config.yaml
hidden_act: "geglu"
bias: "none"
final_lr_fraction: 0.1
dataset: "wikipedia_en"
Each number is 128 + 32 x the weight over its row's rms, rounded and kept within 0 to 255. Layers, rows and columns count from 0. The size above them is the row's rms in percent of the matrix's.

# layer 4 MLP gate, 256x96, rms 0.175, rows 234-244, columns 0-95
size [100 123 120 101 101 100  73 110 118 116 117]
[[ 42 104  96 164  98 130  71 126  90 144 132 137 183 167 117 135  88  91  93 111 117 105 171 130 121  89 139  99 141 129 114 176  82 118 102 142 141 110 140  81 148 139 108 161 127 146 157 115 211 111  97 163 101 147 151  40  75  78 148 127  59 143 122 140 107 134 140 154  86 153 131 190 150 127 161  97 129 149  95 120 127 200 122 150 146 111  96 116 166 131  67 112 103 104 113 116]
 [136 136 122 180 114 162  91 110 121  97 109  89 136 107 102 102 149 142 101 123 112 148 254 137 187 167  88 165  97 119 113 123 143  94 147 101 127 104 173 105 194 144 120 144 146 115 150 143 100 155  93 134 140 142 126 127 147  92 177 136 122 163  41  98  92 140 153 143 122 168 136 176 171 169 154 128  82 158 151 129 122 175 226 125 120 110 105 145 143 145 177 104 150 135 144 119]
 [183 163  92  78 129 166  80  72 127  93  94 157 153 149 103 122  94 114 122 101 128 145 127 106 132 179 130  92 123  99 149  90 134 111 133 176 102 155 149 135  97 205 131 147 142  97 144  82 123 143 125 169 105 147 152 101 101  98 152 117 112 154  77 137 111 139 159 124  57  71 130 159 179  80  77 107 184 119 152 103 177 118 193 136 133  42 123 137 100  73 144 113  94 137 149 137]
 [170  81 142 150 188 116 129  88 115 109 176 210 105 102 172 166 172 146 116 130  91 108 189 113  76 123 146 127 111 176 128 138 171  82 123 164 123 102 114 139 166 110 126  96  52 124 119 138 108 164  93 149 121 139 126 144 108 149 116 111 114 132 165 130 131  75 166 129 158 114  86 165 167  83 105 112  90 119  76 127 123 194 136 133 165 110  91 120  85  69  94 182 112 182  89 139]
 [151 140 166 171 198 114 116 148 197 102 136 147 139 170 179 182 135 118 139 164 115 137  70  86 118 119 140  89  88 147  70 111 127 106 134 123 143 126 149 121 130 173 136 153 128 123 118 126  48 117 181 128  88  75 158  95 108 104 148  97 103 152  76  86  90 100 129 153 116 118 100 142 140  66 125 229 170 131 150 100 165  94 130 149 127 142 117 109 107 170 122 135 163 152  98 184]
 [108 141 129 141 205 150  87 106  77  99 133 150 181 148 148 146 150 153  90  94  81 164  78 113 105 181  91 138 160 113 119 118 126 109  90  97 143 161 131 117 137  83 156 103 196 115 199 140 157 162 134  63 109 160 135 146 136  32 160 135 122 141 125 135  85 166 107 136  95 127 176 151  98 118 150 133 189 132 118 132 113 155 163 115 167 120 127  82 107  92 182 126  90 174 113  97]
 [102 103 127 135 167 119  88  95 103 158 131  57  95 128 140 163 113 165 159 108  94 142  82 188 150 153 121 103  90 147 124 144 156 119 118  97  93 104 114 104  99 169 176 153  97 127 197 114 115  98 179 133 158 117 169 121 104 113  89 161 126 109 114  79 147 107 109 116 139 157  88 178  77 157 114 166 117 158  95 115 118 143  64 168 158  79 171 125 217 123 118 131 178 135 150  57]
 [166 121 127  63 194 143  75 135 160 136 117 137  79 147  89 133 125 121 118  83 129 153 171  60 106 123  91 112 127 187 159 146 132 124 143 195 158 151 103 168 139 129 150 179 122  93 140 134 106 124  91  88 142 105  71 102 126  94 214 132 105 201 122 132  44 134 106 115 173 129 135 165 137 132 124 139 130 139 102 141 152 168 162 158 188 136 103 147 121 113 178 128 136  72 107 134]
 [122 125 113 157 109  91 127 159 173 107  95 127 168 141 167 182 120  94 129 125 139 147  90 126 152  91 124 136  66 137 135 111  88 144 131 152 143 158 162 149 122 136 170 127 104 162 184 174 190 134 143 139 153 122 152 106  99  99 185 172 136 133 171 126 124 109 106 158 106  59 182 169  83  79  68 154 142 106 125 117 141 106 102 185 193 129 135  69 147 123 171 135  75 190  90 184]
 [104 170 117 119 119 150  94 129  56  73 117 154 142 227 201 137 122 115 120 128  97 137 118 142 116 134 104 135 135 151  84 214 178 152 104 130 119 159 103 128 131 140 156 206 121 184 170 134 169  86  99 146 164 119 163 141 114 104 174 100 141 128 128 140  68 130 105 106 129 137 138 156 105 141 116 150 128 125  89 179 158 187 186  67 152  91  97 133 101 155 122 157 108 137 147 142]
 [114 102 141 154 137 133 180 155 149 152 166 134 176 158 146 182 165 163  64 151 137 148 125 120 102  83 137 128  84 109 159 160 145 130 204 100  76 169 168  95  80 107 123 163 109 117 105  86 175 137 149  89 108 152 132 136 109 102 192  96  84 125 162 137  75  99 130 162 166 144 128  86 147 115  94 148  95 138  93 102 119  99 144  90 126 150 174 131 135 120 145  58 117 214 152  88]]
# layer 4 MLP up, 256x96, rms 0.173, rows 234-244, columns 0-95
size [107 110 119  81  99 111  65 105 117 115 109]
[[135 122 140 145 158 115 112 137  86 172  90 136 167  98 133 181 183 185 133 153 150 119 127 150 112 198 156  86 149 177 125 137 117 106 144 112 196 172 122 128 129 102 123 169 101 136 173  64 104 109 138 155 110 197 141 121 162 186 130 149 139 110 124  88 137 139 171 152  95 205  95 105 102 133 146 133  90 167 107 104 197  61 126 185 166 112 146 117 126 152 161 135  71 119 140 127]
 [165 133 136 114 170 116 109 140  30 153  97 150 144 161 149 143 103 106  66 131 166 115  76 120  93  74 169 182  78 135 122 111 144 143  73 140  97 119 188 127 118 146 129 154 120 120 140 136 108 136 104  87  69  68 169 182 116 102 147 129 129 121 136 144 119 103 160 160 137 116 178 157 109 124 137 158 184 131 171 161 142  91 116 167 165 188  85  81 118 113 182 114 127  75  94 142]
 [108  98 122 112  20 168 175  57 136 180 107 162 116 135 131 103 159 103  84  97 172 171 131 166 146 148 103  88 135 147 131 130 169 124 150 114 167 113  76 151  98 145 120 157 110 139 123 106  68 120 145 114  68  57 119  98 109 147 142 158 175 123 108 192 140 161 124 188 117  80 127  75 118 130 121 113 183  90 116 143 110 144 100 150  95  89 109 142 130 154 124 107  85  99 142 103]
 [ 93 135 202 144  84  93 137 136 169 110 103 136 196 114 140 117 117 110 152 116 104  89 130 174 190 162 133 125  80 133 105 130 155 147 189 145 128 205 129  96  80 113 155 121 140  99 146 149 132 106 152 132 100 175 117 139 126 144 113 122  74 166 114 154  96 132 142  94 150 145 115 195  80 109  98 176 123 137 168 166  89 111 112 121 192 159  74  42 158 171 127 137 147 169 133 102]
 [172 127 120 143 158 127 121 132 145 128 110 127  51 131  63 127  51 103 126 159 128 102 187  96 119 126 109 138 141 117 183 116 126 143 200 133 132 145 141 131  94 108 108 126  44 164 106 125 153  71 144 134 142 129 118 178 123 165 101  63 117 164  72 120  92 104 102 141 149 137 119 102 112 136  84 100  48  94  80 165 149 146  75 156 130 163 136 147 111 140 145  92 173 106 185  97]
 [ 77 102  94 143 145  98 185 145 156 102 113 127 129 145 155 175 184 199  24 145 127 123  69 132  73 165 124 104 120  87 100 164 115 121 176 139 142 125 128  95 100 115 173 134 170 160 118 129 132  93 125 150  68 137 109 142 149 112 156 121 141  56 138 127 158 123 111 155 165 120 107 183  90 193 111 101  78 131 101 134 129 102 150 180 116 125  99 139 155  98 113 125  90 143 190 123]
 [ 93 123 106 109 168 135  85 117 130  78 109 141  66 148 149 143  84 113 168 125 153 102 110 122 179  87 124 122  81 123 112 155 165  82  57 134 152 106 153 156 125 159 129 114 132  94  98 109  85 123 155 121 140 133 168  85 113 148  83 142 110  65 153  83 176  88  48  81  69 100 103 127 165 142 148 100 133 105 160 164  79 170 102 127  76 139 136  78 159 117 117 110 149  89 192 130]
 [140 166 170 140 187 153 105 160 150 123 136  89 121 152 130 158 149 197 144  96 122 195 158 110 169 115 100 197 133 150 108 146 126 177 111 122 116  99 146 110 213 157 161 144 167 141 122 117 122  88 148 140 138  80 116 128 173 116 148  72  66  76 112 161  92 108 120 143 129 106 162 145 159 120 152 178 104 162 140  70 123 133  58  88 143 175 106 112 109  84 113  84 144 146 143  78]
 [133 119 118 106 120 136 116 129  71 164 169 142  98 154  86 116  76 109 115 131 146  82 161 115 124  89  78 154  80 147  61 173  93 145 148 218  90  85 105 110 171 147  68  98 107 118  77 115 134 167  64  96 126 133  94  83 130 109 138 101  76 152 149 121 138 153 128 130 157 165 147 156 150 185  80 122 133 113 177 128 137 162 141 121  99 157 164 145 117 150  74 144 127  71  77 104]
 [104 145  89 201 187 161 121 111 141 115 150  58 142 164 125 143 165 149 175 108 147 162 156  71 134 136 144 130  59 161 121  92  85 145  95  79 117 185 195 127 121 156  91 140 105 128  58  92 147 126 155 143 134 145 157 135 121 156 175 140 148 123 116  93  98 159 141 112 106 122 170 144 140 146  91 100 117 131  99 138 107 108 184  87 149 141 204 121 125 100 184 116 129  90 156  67]
 [143  94 119 154  84 152 116 118  81 134 145 121 181 132  68 106  86 192 142 142 148 161 153 182 103  97 165 125 113 138 172 139 110 124  88  99 153 111  72 115 136 131 143 117  96 147  57  84 123 118  94 108 114  64  75 161 103 110 103 103 164 177 107 156  78  88  91 110 133 126  74 183 177 170 134  98 123 137 178 168  85 131 124 177 173 117 104  85  93 141 114 160 129 116  91 118]]
# layer 4 MLP down (transposed), 256x96, rms 0.176, rows 234-244, columns 0-95
size [108 122 126  90 108 113  58 113 122 110 123]
[[103 149 158  91 183 136 111 123 150  54 106 120 132  73 145 161 135 125 188 143 113 158 118  99 142 135 144 162  99  59 145 144  45  89 163 128 138 119 175  95 153 112  80 133 153 160 124  79 154 157 155 114 119 145 192 132 150 132  91  92 149 117 152 178  74 137 145 155 151 118 141 163 139  87  88 128 112 127 125  88  80 177 143 176  97 146 185 150 163  69 156 146 100 175 117 114]
 [105  96  98 146 164  79 165  58 118 176 110 116 125 119  80 144 140 127 140 138 119 174 119 181 178 160 160 119 155 146 135 144 116  82 132 126 139 152  94 127 191 147 116 147 157 169  97  85 146  56 165 192 204 131 123 160 177 113 136 143  74 132 102 123 153 123  92  91  98 159 134  73 132 155 119 156 109 125 130 125 146 160 144 164  93  85 102 164 100 153  44 160 142 156 151 153]
 [177 112 175 100 187 148 207 165  65 121 178 174 128 128 149 203 154 104 108 106 155 152 137 115 143 118 115  98 125 149  94 119 158 105 120 154  99 111  73  59 112 194 132  56  62 141 139 184 141 147 182 116 121  83 125  97 123 158 117 110 132  80 126 126 163 121 126 123 105 159 118  98 152 176 148 112 117 122 133  74 132 122 143  69  95 147 144 128 160 133 165  89 131 110 137 112]
 [149 211 110 134 100 135 125 192 120 126 149  92 107 103 120 126 136 171 109 123 121 165  61  98 150 104 125 107 146 149  58 145  75 154  88 186 166  86  92 135 110 117 148 176 170  90 128 152 140 162 130  96 138 107  90 100 122 157 135 115 127 164 150 145 180  85 140  78 139  67 125 174 165 174 124 131 161  98 154 127 122  82  85 168 133 173 153  94 156 151  92 154 133  78 185 144]
 [142 105 175 121  97 106  65  67 169 132  80 158  93 136  93 215  78 138 153  99 152  77 151 135 119 172  93 126 126 113 176 180 103 152 149 146 187 116 147 142 155 113  99  89 153  92 102 154 118 126 126 108 106 117  60 189 146 161 120  97 146 169  63 133 101  93  77 106 108 137 124 134 132 165 113 101 105 167  97 104 159 144 100 133 179 134 183 130 104 116  97 122 101 119 179 131]
 [ 90 149  94 108 146 122 128 136  65 173 114 130 112  95 132  97 133  96  66 166 109  65  89 170 167 171 195 147 130 124 125  96 185 130 144  89 114 115 116  68 185  73 123 119 149 159 128 116 160  98 104  76  76 216 134 156 128 143 117 112 147 139 148 157 136 143 180  95 144 157  88 154 126 152  94 162 114  75 111 160  85 117 128 105 142 161  71 119 155  88  95 145 127 161 150 136]
 [139 102 119  68  88 111 134 148 178  87 103 133 131 133 125 145 144 158  62 130 129  85 157 108 122 112 130 158 143 111 138 156  87 134 105 152 121 148 131 110 151 101  53 116 160 201 142 154 155 134 115 171 119 133 112 136 154 122 163  82 134 180 114 117 136 118 186 150 175 116 146 115 139 142 135 102 111 130 149 115 178  69 178 108 107 192  76 138  69  50 150 132  78 177  97 209]
 [ 98 106 116 174  96 101 133 143 177 105 150 123 102 122 109 158 126  28 215 140 130  56 136  99 134 149  96 107 106 116 157 130 115 135 127 114 110 175 158 149  94 151 176 103 154 145  72 189 130 168 111 115  94 128  89 177 133  94 156 128 132 112  54 123 102 122  88  94  93 156 150 111 156 127 175 104  87 133 161 118 156 185 120 128 174 117 157 141 170 187 125 137  97 135  85 112]
 [ 97 136 155 148 121 125 189 124  62  89 158 145  51 113 171 140 147 117 119 183  99  82 173 155 165 141 109 125 102 169  91 114 153 137 111  85 118 100 129 129 160 120 123  43 107 116 119 117 129 116 102  55  94 136 109  91  57 137 178  47 139 144 174 154 152 125 156  79 141 131 128 158 122 152 124 166 107 128 111 127 115 121 182  71 149  95 129 171 165 134 134  89 156 133  95 123]
 [129  70 165  92 105 133 136 117 206 172 116 152 144 177 198 157 177 167 142 167 101 146  98 164 109  91  85  98 116 158 126 117 203 172 120 158 190 107  95 142  79 143 129 197 134 127 116 171 139 178 110 167 173  94  98 138 196 145 141 103 133 118  93 146 184 139 139 111 121 114 126 140 161 155 174 122 138 101 142 159 110  87 139 131 126 109 159 148  88 172 160 110 124 151 158 116]
 [114 152  65 120  93 116 138 109 122 162 124 207 119 180 130 113  97 161 164 167  82 146 142 156 112  79 191 113 132 131 131 169 118 205 157 143 137 132 128 111 178 155 117 126 132 172 104  87 111 101 113  43 167 114 129 148 177 120 144 123  77 183 115 191 126  99  72 119 173 106 126 101 133 144  88 130 130 123 156 135 145 201 144 126 123 132 120 119 125 166 122 100 198 115 136  75]]